{
  "vocab_size": 1341,
  "lr_head": 0.00663,
  "final_lr_fraction": 0.0,
  "max_seq_len": 768
}
Each number is 500 + 50 x the weight over its row's rms, rounded and kept within 0 to 999. Layers, rows and columns count from 0. Numbers have three digits each. The size before them is the row's rms in percent of the matrix's.

# layer 3 attention key, 256x256, rms 0.0621, rows 213-255, columns 128-255
107:565444620422546435502457485544526517513567435485534501519498404539526437493517583451574523550468489525493569450484470418443523514449482598528517520486505633437540484493604471522553427510490512514512478493525459534506492490452448395423498485436550494466482541555577480576395544521564517440532563557452541487600514401410503464405506493404446457578426520473571431490526463582467481525509
119:512515489407395506547529583494526518497542564419490438503465512480455548429511505518485557465565572535460467453616553527438487547489454439383484506477465416569605532500607452513512573455478492429503527514536538579495490540483580594441506500440373474533470473508450553528525484449527483457487422503513433508536466475503508552565465511631542390433587473442484639532494478488489469517541
106:534470606531499519471455432430572411570503482510445410591486439467510464582503579494542520448510437422551553525560529454561480419512492468455531480505493447457454505582484511535528470487438518521541436451518559514557418505420509523487440484500561529498447493465559536396573539423499494601518515516554570542480500405543499500488522504487607579504553527541477497581510492513586513469444
094:517475525401423455533591567527411465480526469433515450531530494506384523423481461546539406498461504456531480460431500574485539477452498516535511486450478485481495426517533482513453539553414467597520486497553497553516535495482505543462490496467636517574601440469522406478524531563458563458454511570461463573487500448498497539477482459440437527596423516474520605529523526553488512441492
094:551521554438495574544555506493559467485421430452533563532591417540436521494511466504530372539472390540450663510500467492473477458492483532519584541453459509518505527434559398430526472668478490500513534478535455557454455557427441528604533382487532475544500518535545490502446537475405513563484402507454513495457510443478576500444518521466518451517452528534482449485550449480468522483513
096:492463467531451457419474429535479604555508516474497463500506411505489408551457556552542382508577489523585477534506529541563517533490615578592463551478587506466517535560472493564515448535468590418442382563427411541528416521490494400497517419467456544564607530511488433556511560460514491504535493511396529444503498456407551530392477466460474444524547546497539504363562514479448521501509
108:480398491476499444442512516511526459523550587568455539569443400485449586466443468488573557520466574565538488550484515523585509473501467438527538431417594497538436493527501486488485506515541568458513560536483547553441499516448541511617519489598473505466430491543501485467554471498511543545479415495547456526625444579545523477455522427518502455544512529495471471566518542469476491470521
095:521576480441445447486503397484483516467448484530439468519531436496500489520533427506493453441532466421576462438476507436519549529484498553586455485498622567454556487481510472566543526516526525529613534557472463502424566449545490581582434517466523502435488536453456552497466525557443501497539441566522462535502436515541556492510490449458608540555552482499566525519506448377655505402460
103:490577492498471574571516580443540465459487542540518485453439500489521564391464549501514592504409454553461460413495565460454525484508399534465426556517574353581497540451482399484478550470485528512522512451545470445589467484464537461505580492517534457388504468535471579514551522600513488486443476470607501504530447524483546440441532390489479442507466443538504568509469512483479499479496
105:549567501560491543502497492435464553533511478401432477440551588516539512462502439462583558488420514440421494518466488534571463533510497549506537559469446435565508567483469387448476606482455418593526588440481573469506565532472554516485492578498372512467568444543523505454439458502600463537552485520527561370516478527414490503511463551594554486418541433598498481486522547514574492517466
090:490522390474542556484484577466479573480492511406475492468472450451458443443526503528448534441538435459447462487642532510495648506462582421448424500585461393499534500538482519538554571569522485468512467447409514540535526558501518488465477433443439593410422531519487432516435498474575505361483523567453485508522599383459541553510493469529551479456482474508521564440478555459528556498522
101:586516545448396487517559463478478488451510547498499517462482419414530598535500482550545507530593572359538520450427473522431598474492486477425524573511630399535553545433561536469535540449494525522499555508538468510509490511572523542425507522528463503564589509513522493500477494490499542571527492559513552474462492539517506519512499477561505419489506532404568508395506498477514449537566
093:513354543422473531553510585460479597510512480484484454512436447467494521442493531475538608492518591580471478568541509464553446414442456497521482431503567471416620568442637481461448519529481556538509417470583390467549579475449510455494513471476508478401491527487536534428548488461567455493496480521556417560639412508488415497544506492498526407553516544544619483464454470521527451476529
097:505625487493473555587482546466504494588523355478524546481515522485530507535540472486499544495522432529529498494458519477527534400502467491594481456466412392495393547518444524549520424503495461516490478420453480484527477535538468514548426440457542554491635536513485495469489477457538477525521470528455525550428510543590527518569374550553509492518487424478458544569510384579459549544531
111:570467541545473472387491519529495481467498507483495523580490419496507518554465515462477462533554474421482487586474542515578404492397556510498523446478483476425600480568470552537423467591430561453523438478524524470499488518447548474513561447511451496566488498411408416520509427480381551480430557502505491575539460381558559370542495539489531580510476463525440530506572536587417499512497
112:539489480501495490498462531425463517567544543430503518478515533497487495407483498554483572444495511555447623457525525494589516497429519458583495413559417462437440550614432612508443562543435510487443481512481524429498441474450481510526531539440543533494411600530525524600482519500482505480426450478443466506452539482530533456528527548446513552593575513585467506472554499469499513469474
107:579527642493403483493550397456512423438558598411357435536500547466499551472512520487488540454576547488464438543505419477427544625472430489526560465441486396471563550542419472524500563492500456524552573431520497516508544522587590474510486575476456509502494520534505462549447491422515492596456432553537489399527437522527556472513479485513521502489471484498456591472467541504504518474438
088:433531483568499484483503589467507445585455549533491504500447530531458513463553504530528426540490457561511514412533536488483474589536561503462498585503442471594598501434535436486519553483552410482563491398426524502552460523517563567461515451405452446495453507551563492490515523498577505480444526463496550525483522591501565469613454504525531363461517514515461472547533473348622441506537
109:537556371530474535480487471392566439494456414479456518517560474554459501386445464483462611579471547533541473552538556597428495531534500472465467446590450424564477465494472490475545487468490431508517457500545486548544544531468491628526551512505514472530497440528507561559560587491569411477522546466556564533391561464473527480485472469535478538459486521531445541537518604399530477514542
107:489516572471444501416538490495522553536517432500463453479455486490508434575555519503455570538542400499537425544550474482653543388504430529583518442465592537440424482519485532457526485510478461586492528566454554511567499481428477555520510510545497531482461518518464511460549431515545518473494410558497446483406593543475461550618539629452557589445514533482460449573500409558452658608536
102:568442473507415558591467598426503486532564588534451559496549536591520485536399499488560554527501538478485541480585544578508473522503558418462527469483583444453543599538429488507517578496521575503423451464503404450441498513424485495473442500487500448500453577433568487473480444551437574493502437419602502553463428512457447411467456534565548575447475586487556519407508490498562489451506
095:488552475521591582566447417575493487491519514571537583462504418497526557562476494482454488508535514490594563458427453469614463445511523499501516519529446541471447555481554472471514396511525480525572539540518494490488483478542447454513461590485540608479536508462506536486458461401449481533584461438425613437438406529456557496413415526560437500538451476565595479477507533495574410405444
099:550412544496557559472463423473573436497528510523363458547530477430480531583471582501589563441497472461464560421452426422517488453522539527523519432424516500491537493564420511506468475445506512537554405493534470500520475449471504573518499478518562524458502590501565371464519440568440447559445393496532451482486473497455539516474468513531529523505503479616475496511505529519444552412487
101:493521525441445535552578520454521432443596563522458527517532471515480425482527517508474514436469412462485516531457616448470517600444482509543456473549512600472535463490521488521524534519446498530424469579420459379503550471493350575535519429487558438476521426421549471515508441504475618583464522468536563555446532431545504458519559560394432523546528474462391480483501397557542463347452
107:509468465495569529455539439548448510507457426444466519547539458532536426502528490504471453503525443405502563536451413401523504409402461408565514507575509499400433497462515536545476423479461479566452534594501468464452436462557446461500520536470509546515456572375446500588504500538481504566485536473463489387547494534578465410444445541571466532525469470568507471471426559524492467551451
093:512485526498493491547434406501543463502488513517440612426527427501474422522527420529603579499465458451504510538546507498549517520543527582415470520552489517618497574528476544551574520560536461528417467516515554468378465483503525507504529506504623462551471482522516494501440510491501544486424498453548512448431534484399495475436478459523569503490509500448545467462501455507474427389387
102:512501405531510537506464468534509494536551478489470507483571478477422498425618430448457478508568510586422433594489467469502506547505549542562508471628536557516502621506439514497390533452560469443358550525450485404512562495501531470445421526504438435515500541463578493573421457522516473419445574464414540409492486477487512480521523534509588520429553504478492502424473562395493472438451
105:523654413536516473451541466595426578517454506460508534551487540502475432504527542492500553438569560546406501493526486482479582571526447494456498476551508449507544592520439524485423470542476488505406520527469467486399513504467372541519474524537488449437455517483568539501481475464563579412465519507487553542514540499536512520543458479619627507434582574398496471398544459441481460519488
101:507418459497534535459492500566522417471512426559535516472514558547497483577399570475463512575472465444511544463587456506485491459508476553522515559388506491471482519417474578508589458474461451507501529524505534504530533602573468486489435401494565546570564478544430408473467534463504549480553478556439562482447541533483453513430502500489503420527482481518564533484525580537394541486454
104:472531388494515488521547464549461569563495506431550573558556581499483544532526578479439509504677564450495462589472492473413468484522530563494472486458549497473488477563428553541517448498528628496477454593561398519531514498541507501500474510463521485514524455431484486481389500457478533545468504455522528571439446493536536395533477376452461482446421516472472458490552448504516443507451
107:475523460435464517472595399444487573472514520397535568599555505494470479466514521496481518534604526502507478553541478550477482564453526442499431398555459530345542576525441557525466390549545610430507486454484514513435527431500501524574521477553547524424459576512424465478526546490466485459489507447557390510384452417460511576487554505500465581484504550550397482500529536507501468520561
114:539476542530458597551530534409468466504521550510496494417438515526499487510425499389499620546511577549472426509510524452373555515532389593558541541504521445543555437439496470469448490446422485481527441493491452481566435462598472496513451496559534518570522500479481506606431516492518488491477590520499472549469474589454564526552527508516563483498544551528526564418434486395514513445496
096:536497550441463609559472494559562393481506484513506468495513488436450462361496425496541460484510509440548560461454488568575501502425578468501481463590542530401515520456549596543548504566517510565511580415478482517553402515481571552496565460516537477515514450558604517622548527418469527458508504483527495588549505429509504489413567525488436447566542492423566465474489416497500383458439
097:528513519527467579484472549489486465575428555463487482449558587495533460526520466503528495525546542554438510644436502387434539579569539443510503509472516434517460511532449531439451527439507514482358452458442556519473549551542414420442460532458503471495549486518513504504491546441561569443585529406496556532478494593502527534492479486543587597461498523473482549436493452429546507528471
095:475515584444460535473493485587533418472431495443430541432496442439459520488519515441616368481510440411466551536407504477563458416436435407519454647557523465532456536479508473491456468461539420557475408498469549573566495416525508509485553518609510506474512488427505524458511441617507553411462470511454555496485469490553535478583448590496514488524449507496556523489490360469473490577526
093:565509555510497502466452567455478443472474495458451475604542540536459593519484487563423508544503419492580412499483488435486446536583542442455482489497391592498487431469527524530578491540520453493515362527530476527481544509577498489575474504495487498445521558412496435538499519427488465510508504463457438561438528462552456504535422514468503607517469515422606588501457504513465532482496
104:554544582483499443423485469536530542436519359508547560416550447482463414530513527521505443627448478524576509474635442490611483463467435514524492464513404547439537564458412506500542478532485448514490446556480542520455496470485455480531528462564581502455428580576456523492515445439538518549522466553442595486448496460403473530494447534564465477543514509450531501534422467588492510522449
105:457578407447480624519557593423474468485465459438530479490557493472501498545494528443449495447538477506447490494505496506473547613433557435446455514565493395528615487436509402558565443474510435455495517536464517493508472457539408528443496504436436488454430565479491465509540440482613459503491444489510456509531493518467566506595430585563609428410548533561463577456534475388591579508510
092:487488467510481505466532503465457559490538511495581652528460491472523502516532584527511569388496548480513446531506561503504475460460443541482509456610591460495488594639503554473530518470545567438450432451443499476509509456482508532535509492475469479523517614506507548510504511589406498507470535460545634468397480461502501621561493462433487538491419465576487436475497453490528450469494
095:494486483593432477604429483494473489473545509458500550448535542471554469553559476561627463565421442572475480560497476505479582575528438522470417600538447507536505563526377509578442583464491434555488521389500504499494509576495499430402563519538431540505441446522587428444422432436538478511428580516459521398493545489442549484464544458506497469512582526459496477441476496467500547603527
097:495452555484499428468572526480515459489506509566534468578440446507523526548512574452484529462456479508467493515525468495563429472490490646447550506440545567509535476536528557512508492565484485538433482559459519535497454463484483508525456516501556501585439491422404448500562624449399626468530446469410538500463394463586475481391522586423559541447463509571582494560476512530420508535462
097:536471509437463481546437572521492500466492465432457527394575547430463600497488416536532625562423521414460519493618461560421572532590521493429441467627401445549527548444446511395419518420519561468510557448556496528610555540433603387522567532465423533484534501545535483443476523512501484515477500518550475412529490544452489483513549512484528483424571502520547504455443531492551502539559
096:460485541495516559457483492524512518478551468485466517518487507497522477535499601591502443463453512531492437488546564472481543538573408448534487454526463430580456462447482418503592471535504473461505580461460565559560503558550476461512430521498487592456429537443552507472500441384530438501509492567536498502496473555466556526545531435502445531466537497399519539513347405457574528525422
# layer 3 attention query, 256x256, rms 0.0609, rows 214-255, columns 128-255
101:577458557491491465518504428494490431453491473411496468489449456567519502417433489462529450450499478476482531438497493480512498554491492576472487495509494528486487532514423504536420510565452500504493555537549456481507387414510377421554441487350517426508454526577480510518440479512467442424537529514444534478537569465517462454478570489539532538491453600602470543578500470586532536442471
100:587399482455524480473465527440563440493539541494480440444542541436498443487508412588397525516555452451522535426414483490486567459521459533470558441487539504566526566399509400416432535517473513421514485480538547544464548501466441510541468427454446494526509537502533474524369438489439527490496492515531438566505491539416553513509520540506578605606527557418420560469534548540544528469492
096:502540494554503597497494552510596529556507547475467469502540422581484505477537541457514474505508378524459535421403508464465510467402539497421437558447521440456506469523405464561515491429403436428407468423586505494515493522547530479509512554408494504506446461493437473474436606516559547577551503477623515535579479476543482557599494491648513523430388498482474574497531505488539500592495
101:508505462417572485472541486502484509449539373445594495496449569503509558428474469587475425574533573472540543513520517592519518523494548573554515457472546502470498458520435441571426492611483529531516520485416446524485441490507407562357508469441485469586520456493507493429463546544426468524481578494396489527424412498486528516502477506568501391524468615389390491549515514539501522597446
098:512538437506452494461515539508501518478479535459423509496413511506520419502535484498446463428519550486461469503631492554546524476522541506515461450418470437584510546458497528415542512492482518449585438578473418526452551501563435566531496477528496498527566502559444437618432488557419520467495458553416506506495523405561496532507586533437486463483575585439599492506531448497577587414483
103:449425550525422522439607474592462422551535468566464466505518487461499473531496432497423500465566539492477584526494507549527508519452551477504531500449430525445534519438527549497555645539470444469498498454560483494525506564475426548417550581436500469548499493519430468538481575563462529469598467477529508440539465518577401544468474555423573480491509513458524444471538557493537542479521
102:417548499465493516507460536446498561478514483463447509513571528442454493545506481472513464500592453548527496489558497481422461678523471495505523400501491484498484507527489467519577446459506539510498482547482536538450554452520498585489565568516547519427537428480487529619481520504568556534476506534499423461648409470481496410526552562496625500521535480494472553401453510504560487567538
099:551529424501547594395468543561479471461595575520389530479539522475572509496519530511469540518476420516553488479433559515530511455534479449426455529397524455475484455471378464488372498589521486447463555457441576457528485534480485475588565578512489480521514578534483558381417559552504463544552569480597519463524499509477548525452443524548506458490554578546433431576591485529492431583522
102:457451416367475487451480514409409533410625496413444495524515499528591506443533434409460485537517481489399484485557502489470526494528470458485490439589436468511582547428505529543448581507475464511486487550535493513393641485528446531494518477473426579442433567424453507537532466435562496555443562415477563482618508524458519414469515467507482499486510539545547629424514491481484465418549
108:536487528552469498449493571518467469424446464466501418494505431526513471565447517493505476572555434461530523546499531519501498456524480516495448477530534525423536466561529444537485360546497483501544537560563437651566465511407425439533423468432547527508538485538516487492484497494467475501554527497500438547522483441444503515400531567475429510498460491412490476581496450580430479460534
096:523578535502557491549464495564471483474431476471470529429571485507530479455496507536486578549557410452549501410565484523510552502549487555493539474525457562481485570426505568463503407525433564562494508489498452478555437525496474493415449428439479554497526567539549450512557566492539496400576489623491613500512472488584550515545480521584559458555429564564485506427575418563571564494490
101:512521505546491534448428447517494470464517521623503498524518496522520548514457406432520462503456594530526417479446527522439460451443550502533502436490498500471544460496557523476395488513493444508611511512516503521504443490587417457469505448486480477561561469459528466459550528582509529445501530434407429570470436498484549465386454573450457524626496444520572461594508490627486457421387
104:527418460418517471488401515519546527470446570496475483516498512516528556494449506494538513529536503505556463464518520533426530468497611464479539516484429546465511473473374509499441393464497537581532471499431511524399601491533505519442464477486475535497538408491563451527525508450540524509474563524526460567467529519498546510415493449429514670510403508532360456564494391607429592514530
115:451441462449544578445478454461588444497571568454481567545448513479501472439598513426437508416396538391460476528435493384588500433513539504536573433501503519571592514400506469434484672510507527551553430434519482508472492478552460548529572482516503462508531537568531421495523394424552551469450539460559459482513545516448478473585479585482564506544460514520490547538518497457526522528540
116:542465519478463512535533514500545540420494495494491520452468519507624523573466541459558546546514461465460556515499508529462496421468442529629519531476505559388557546519491520399494478511434504480568462459520496492495562381493384561400527499491543539599462486520522457461564479517463430443597422385455456569457544575481537492487549540455400501538508430589544521476596424588495487418512
108:468466499434486477526439466451440522483562578502400595557487497493568417478517362436531492480550548479463522495551483435482454504496442517522509559620473470427529504531465519460474492465519477544483454449490483417549522493420517479399522534465498430483458534483525461558481541466503467419500520500564407466582535554591531473507575535589582499506619526478440491422489577459453533519600
097:493587382545407435514535437513479471563562482441489575497476601419523480506542511506525586485509545522453478468502444504535537495473442457409505464427448412553392629485448441480509566488516551484511545528459586542590495455428484477530438535417566440461489566414518541540449436513580433509503477521525526487522524542421538526509542444593494484432535486533482569521576527565554563558478
109:504453426462487525587569531489467541475435560495520456453440503538488519531492546547424645517566473538516581424533529511484478531516565465450563474565518436530585640540576583547558565458431508460499477539441454417539594458502489455527446508497480444430445476522515480521453471431376537535478584473578499473550561464516433584529343499570547433549509489412500442448565548462442460404507
106:488496541422530487616502521444529576512433508533605473564454561476405550559518531466535532505473527449527428572498425532465596555507523596488466504567522580491512523515517523505482515488513536527552425586470605467431553490439512538615542486479417552515488461484527458498518474398507506489586562519535541444442594490652476465475538504463555586511531577532424478506468495533560589468467
102:482482505517608470516467518450512526573443528491541506442484486482563475457477466430533588548513537492467571451482552431446579519594522574571534402617581551484559536568540541599515531494490489422471498404506492391521473495555452527531519431557532491577399543511372522507433437483542547506428533494539565525453463477491560489530448571536580561470516438482503478499471591554502426509471
100:468524513513463461548475450524530499470537486502422479536498470475466488559513501563443523587495567467526544466483565375499503425505477362532516575549424524457533448502483461549494487532447459548510502550565531550472564542520522507391533356503520517489516466550479492529521639486486439551454486453490510541490462588475507586467469488492342488537382472490514509483465547589562439435491
100:503396560531498522561424544508523568436511528514535495411539496553529495488453467495552559597515546396510524498480484508504572448502544593522530494542510534537468506495499409632436575482447399496509563455529532535539577535345491565504534446432470464512547460528498469515536589497460494528446496441561451581554453546526384545526496567517485432649568426528492492570500537474531479410485
108:517501449440515575572489421547432524510449610481527628430531447527463467444412478561548460525484660525471528612575499486462444515532523459536512441392480505564484516494550461452588503485535507511425446434436569443531462444541408576520540490498523543484460500545517590476506603428590497450473486537502531509456568417501506427531523520572644541484549462393454472468546482477543469496493
100:514503487472493519552466536604479595406449455533485500447484488548479460493622480465479534576570493453589490473519471589550414490417415531541505474521566546437428482519462551463613543447583532459463518518460562577469549468455506426425486493560474525435509558563535557517477474530432463567541424555422472547519458552487540418547461592530420492561526454530560436463480503494470467478530
100:615505516454581534473491471387513522485487525517433493426395558502537544470561481520519435508500440563515447428523541497516628533547556552414527533526502585507526537491563462520474546520531458500467467530504467453539445470565450532534464455563497512505439463566384609509562479518511476525380498523445531483507428511465483397477533459554400522529482582416488514483388486431463524470426
113:470502437372477501536468538532446505455502662584446525513491532513496540436534469441448482454476514479499517460553448554480507454541424392491462465533473405590502583499577500543511503474570538504560485469455516367538541534528556610543487608566528479500476487441528480548499492496543482507508605581516598482570474517531492532531417499523551494455570494467564511482444455466467517437433
099:507595439410564515508507592502492519449461552567590464387483534452531577588531411494516432550528525463483538554518500568504527512398503545542455531522501518504454526508533545571493424474454568451485543493413434446457482481496494462541531492443513501551472483425551484480505412458525528532474503567458435578516570425472536531526557519520477486478534506458439558441544357507441574540489
093:616558602489619499489471496532533471519438514455472362536496469524490443487522511501588479548482510474503447568488494446470426414543564459580480517550489509540470492470384512652519458464515500522475564561532533402557406520498474405365555449536538596474555519432508462551558517472532465517542557488499542467503553498494404494542502492514408465458495479500539511412547472524486449527465
102:383580462515531434537460520558431598516397477420552492476474423483495489486533490435470555427595554534508494539484541505626541486459475514490552561532437489428447524482468476549449530472459494491479462482428506455544501462551521504430583521471489471434456435577503523429412515538519511478564461496521490558513585445493445526637522481540503487504532452454570440458559476512511560487542
109:472449469576499463533480534406567475466440476527555509608456463530510436503490495533537470477550514459503513536577508475557426514480500635487479485494543512499539495518435478407475472530478444495470536476573473583416467536445489550500552552452508522514511487532585478558493497479462440488560548499617375536440546517479535467540577537467358505504599446500439400481514454510485523484510
110:464494521597532620515459520511542464487442620498473420430592569518480503494404539553602460540414502475549464545590555501467532470477498489529532453431483619561498550472437465523523436397450514513632456445542499480567563425522472487512458492451482470561462477488594464508506434431544500432543514516509442508455502552492566447474497436542468464427498483535451458460500502456479456412457
099:546507470432583567487491443547455479524508538428443495486453466575480519449511482554503529508555449550476485355574524497541527500534488526528463445540519574426584561577501531570522450541482546526543558546503389477534483477580485523441470549432499566519439543458528545526407483495545485485449463480473549566477503446511567523582389486525567544627495476458475527537450424456535520417550
098:525527464461521525530526626480448542447422511534444425456562411436551517436453434496589503491553555443538502485509450483409522502537422463559499542534597414489480539546526584574570539575433489453522436366512492380502517503537509539484395481482516492559543530529442485590553502454568566481484556527457555530437527437444569583497443468516561562502561478377534472436490514545516437512455
099:466538503479427546446490479602420528525581519550552510473580528458464530533439414502547474593493500406516517496543427444554523574564513482485440529651416402468479440493449560495503538407461501526574434468481540508493459635483460482527432547535457452434539489486505505455500469578512476466488512492424522549574506546483547524538489524457564565504487446590491491483462569527519468569529
096:531500543538532467540456471441487470586431490482540539471495435451468464468513492497480612490456503533500529517459448505420454466479498505399478541447501505550571488504495543580552513500453539491490542469443536547560473516525592521516408568486624487465501465465571510509579583510548513461417671544577466535453506493587445525523430474463518472553579438519559544568511483523465597476523
092:575501410451489477519472465485509529492422542568540538496473535458584529489578422392525444547470540538464509493581505472460533440543499491527378575477502474516501564486394551481528542428539508517493523583478415477484578533564496472490572459499524475458463442454434506499500588507507489527398472576706526480455468536492515452472512530468463495435545471591509539447525557473479553544541
095:514524438515491438630451496486406522471432540491592478472567494554466538506542426471517467530525501535537426465535465450477549565464538484539428385534579499489530592583481453535467543598580531616586554481457531533560545505538431551492437480427563478402567463582465557514466465434553470512493529555508442532479495461432495409449487547520457472565519527519562507461519433491563468485510
096:535507494517527487460426446425411437448442560444478555495454517481543475538562514470432613491450491446519521472510481445508486489536498454464537489515399485601530559509617575341387556523564481373509471528424517413445505454510411538569526546534476489429415550513581510462506456569441523525487625475465565492493438525459546559539527515481470507489520574434461439439477553537459533527527
098:553415549444436487505521516547587528515494492452610563474534498520624450488466551528570405543456500491436494446607442489552568481531439625483505534544532518464459476434502485513527419581494419476449539541542488481480433464486443468521483509565533476554471414455525520537464468515444540500503411514492537514529497519365558535425554515476531540471544515435531515488467538386471509468525
100:547433573519607679427491461441554434575479484511602413629502544472464472480499508526555442499418468468519413482505530422514466509523481462478537500488500445415478514551473569467495614602537477594571505384530577546471490515499500548504561400528545526562489482460488442521624537502518432485591544466439445494517501467559492505487529461571420524539520557460506535448514498500559546514377
115:521422572494397478392493594447520509581502459590501469480502417540566550504449491489490528535493471538509508542531482478402468423478396557586445482459527471444525448584543535553467369522472438461499409596500518507440497529458525391499514403476503438469461470491438567414500494557423483506505517486508519485538526523562474530494531482466486535533508532535543451575493524481427476438611
106:448488469453522565536537502445388443473457535488530406528586525471587407473534408508543498523503529563532511517517526495426486512478489454545434554424496501419577544513564592460562432441508510452695465523534426388527503515577598481413426536543549534522450538350512496444440545477616487425454542465542487444467548468458497492499508551437557514392524502462522523507596576446539519479528
# layer 3 attention value, 256x256, rms 0.0494, rows 192-203, columns 128-255
108:503423582543501509462440534465402510613554502533380539531520435535547494495488532514504477599483438565560448507527404424445421511588462493449452498472537460479526511503531505450460491517366517436511487435583508498531493397508474594439487533468567573505475371565465461442517514451457548382514605484537535498527465572538508446595486611533452508493563443482490457462524495461470559463535
099:529519437486540477449515575538465465480598567558667416497548478526527496469428450483612588517511452439476560518506466516507480488605516544493514569504401526462502391491528517482566473497501499459653372494540518464466510567481487561485453473485463461486461599480539446531505421469504541547509561590486594530482517503510477493509538426535480481458500540544534513481491508481474487423591
102:464481529527446491505518548449545447480582477429416590529576518503525524513572424592487510509530469476570528559446511479472528551380417455533435462509469436507504519505461492423489510541477538463517592535510530535579488549475464550414426471444466458435551487477476556456323424574472407448463487546512534513563506470489488520495504497535509419569516528567491514529470382527563549558456
107:515572390454471527534553437470555583555525466459404519471496602451420480492499565568498502544545480459377505494482425473563417413519508505415459524473437466610441528607562410515491470461492584511534516446526514496470541470498535514448473517559502542518480499588492475486464540494491497546555561520567445572483465471398512510481432529469573505430527427466509515469483473510521498553456
107:417468476545433448504612619453509516523554501475528518568550466599499492459521504465461564492527503489594575496444465525388493491544543462477408478456526486451510491489515419554503524495447489494528526477520516506556571466452493556468482619457471464508484508496465496366494411541450415486532557519428510548476486515535476535450571600526441469459529355473468565460455490454507587544482
105:440511523489441596399487529498566560508522584437488406392488558561441564495467486490410543511549526541496563590510363589536482525523434436543523562477460476532463587443478474497481399516534482574430460524501547533624399544587495464469499474513549419568559401576442463530481531513534524445496446478506513534513547481478550497552502517532535565438428490517518528454511522591503532444529
090:552623549521480472532522466468468575531464483480417649577495524534500475472526469447470470479418475598382552576520496518539535441541658545535464553554524408502524567531486574438481585454443434454531528593490564533504520524544535528515463514495465456538440443564427477535407436480566513559541534493507519522465538531485535483567451471499455544482437427551439462542580497486506468408368
089:506496486510471433438460545509534564531511412440573406587417544559438512386515504578520499471530503516557531511467491505403481437446478558552520558472584525526538447462518534456552561499467562452471548442495503512461449497463495607485517459443440511530499510589525479510472610532567444455516518476533452475515584536504572483460451520550393466521443468434534547537564485484532466511455
112:629517460453570451528514464490486580544502585501553464522453534513414457507466538554495559497506500501495496432535544633486512483459477543486496551539437463578553507540505388483458473525516555439475513469511547501416484549504442471524637485565537597568472490563537524499450469491435568533535464478570472515523475504444484447403466413571492510485474522484456426440562506510512609448486
100:502536493552613442390508460474446458469534413544551485564456481455577435463571625451505523526556534530558501515456505476530538503603542596382503520428528468545406518428523512468580468578597440522481516610444597452544567535442523538523511523527465489594445488485476509433558428495492520582475532502501611515527515491443482472574484491500441478418487451432494458495479448489458546550490
101:537490535489506573492497585445501534594405463429454451497432495484439584501514541551542502515451473518496469516526506434458513476542493549571376451563441561479478490472458444521511516397448536514509558476566507449501505481448498508555503542480451484591496483478471419535480507513619549507629461597602436411514507540462561515445524454527526484573508484514476448496503466521458527493522
095:611507443510469428389451498387506462471449486524478449511524493470498500515462547540504396558564371505519558430435551498514600481457614576498510400478477480430538534565496574414465468471446524538446514535514485555443545524441386549430513473454427503356511429462522567532536498528505428509505495512534521506434472457525552510525459522512471517490484517540450560488511514533535422477496
# layer 3 attention output (transposed), 256x256, rms 0.0807, rows 192-203, columns 128-255
106:523473402565562569519549544560577384454423491533524562498482570518426478577504521459469487425504528550551567427445627490517511537428494543513566466489476473523524489508502497585374535482617483507580535493435529554425546513528396523535546544487494430471522586498514572568490453510486446605484423611486492422456532440452515484521444500426455527428511496527454464578454437539473465563434
099:379472561485485562567522546490537516501483447534330586470532534414461461490454448454465347521488485574506476491482495490431476527439465465532477488380488450542494544568554454552474499589570563404386578527500485491584478432559448427449514582565474465458559440556464562491485560519516523490501552443503496452463426616556455496539513553476455468566498452505491435508517503508498499512390
109:501538455549491456539435481512484545474457434537574507451512506481510548484540524498587522524501573352453428534474403524572563497519541604595601512604540607508488558420496444510474514483467502516482422489507452511438590460515536480594535489490499534512482531537543469519596534420474549527457502541527452467468616494526542510465496550552535541464554421435628467519581502503461496452486
103:480485546418547511377565516491477406453524493591587434479551413531621494546412548518576600493540503535565495495501563552549543493519500489576521521597545526324539454502553570474499480522453530568517523456473538538477390550553449447572498475451498576599498538502492413523537562457452514394416411504429600483487572491586494479444471467481511452557559522541497517480484526464510564431585
105:552477506494549472532390416465535458503510548471504500459395518476500588503533471461558553608521474459455489495562524537574539577482488542534585519567529526552505430546490480474486502464612518508482437537574426506467506567568567437569512496477571558497464546471469488530449550515612542513398510467488465453501466499536494487428486472426430537572524517509498507568534460580448398480527
102:553487460488524486437553479389469481532477521502517535470514486527519502497518509485488468517550507519447399475544609454528431519466541589414478455442534500504536499549548443480421552581408441410577530428444554468480557484398515517562522489495386481503426554469442609547459541493511534532495487556494523500428469529505472508477481491493589513493545538504386486543443515429428440534495
085:455467453432497440413493426526559459571504565502626412435565501500544531532475411568481547470441544525561497461534440539500608540514471543438503478541448563546423442460436532433385402548526501526475475443552511482491502465481514505612466606527543520416571559510567494474557468532425522477553527440532505524467489458482479513560544589554566415525522459510501533540441557541513504538597
090:528430455445530534521498495429541491495552549629543495517629457464521454435491540468462478374485571528481469432519502493589401551562522572485567433437442538569531582691559498576389512460572459513517512463505496439542476511543471530526603460523581476510538465497487536541495456527436428485526476470491449517420434505514500482444549581483452605477500512511477393491393491496511534484504
108:377554580477376570523504487567546428500402442561457515553589441498532440506503450461552520484497493465564512455530536418439428398488531472510435540453436446407462462574536567496564542423502500557485471512572528451571488523512516520442430482491569499403553532447497472479556588549426436486562485419378586504492509480579504571601571526414418488524523496490535521520465519440557412581553
094:562465529505414503577485475425599515516474534437424503493510464508442548440461470448467504510449449536515505517527511525477481528437449559587544520598377491426566487583480469475455560453475493570419483444509516522434511533590514518512431562517454594369545505553450447526542464515512448443563488473469452540523438490571512446560520510507551449558531509491498510548458523515517424476495
098:449451456506474466495537459617463557465477519581529542579537492447557484561501495459437499506631506568460547470558565524490537482456556528492445530492511459541461467493484549423427486548511569546511417385490510574564506479491431524456543497497523431440517462481480548482534480496497527575432429446436611519485489478438482555537433579483421518460473517538485507539432481553531540512430
090:443559519497523643531528514546516582455543363445528468525509470454472498511479487449507479442516511581520456481485414517560350534489449457521443642616492501498480525474463459547523456508478557554447491481525530517513495440497582518483540474554405527614483504524564519424457427451519541431506483429504455440582478488404479446558516496532604482488505488541611511452455517468522550590438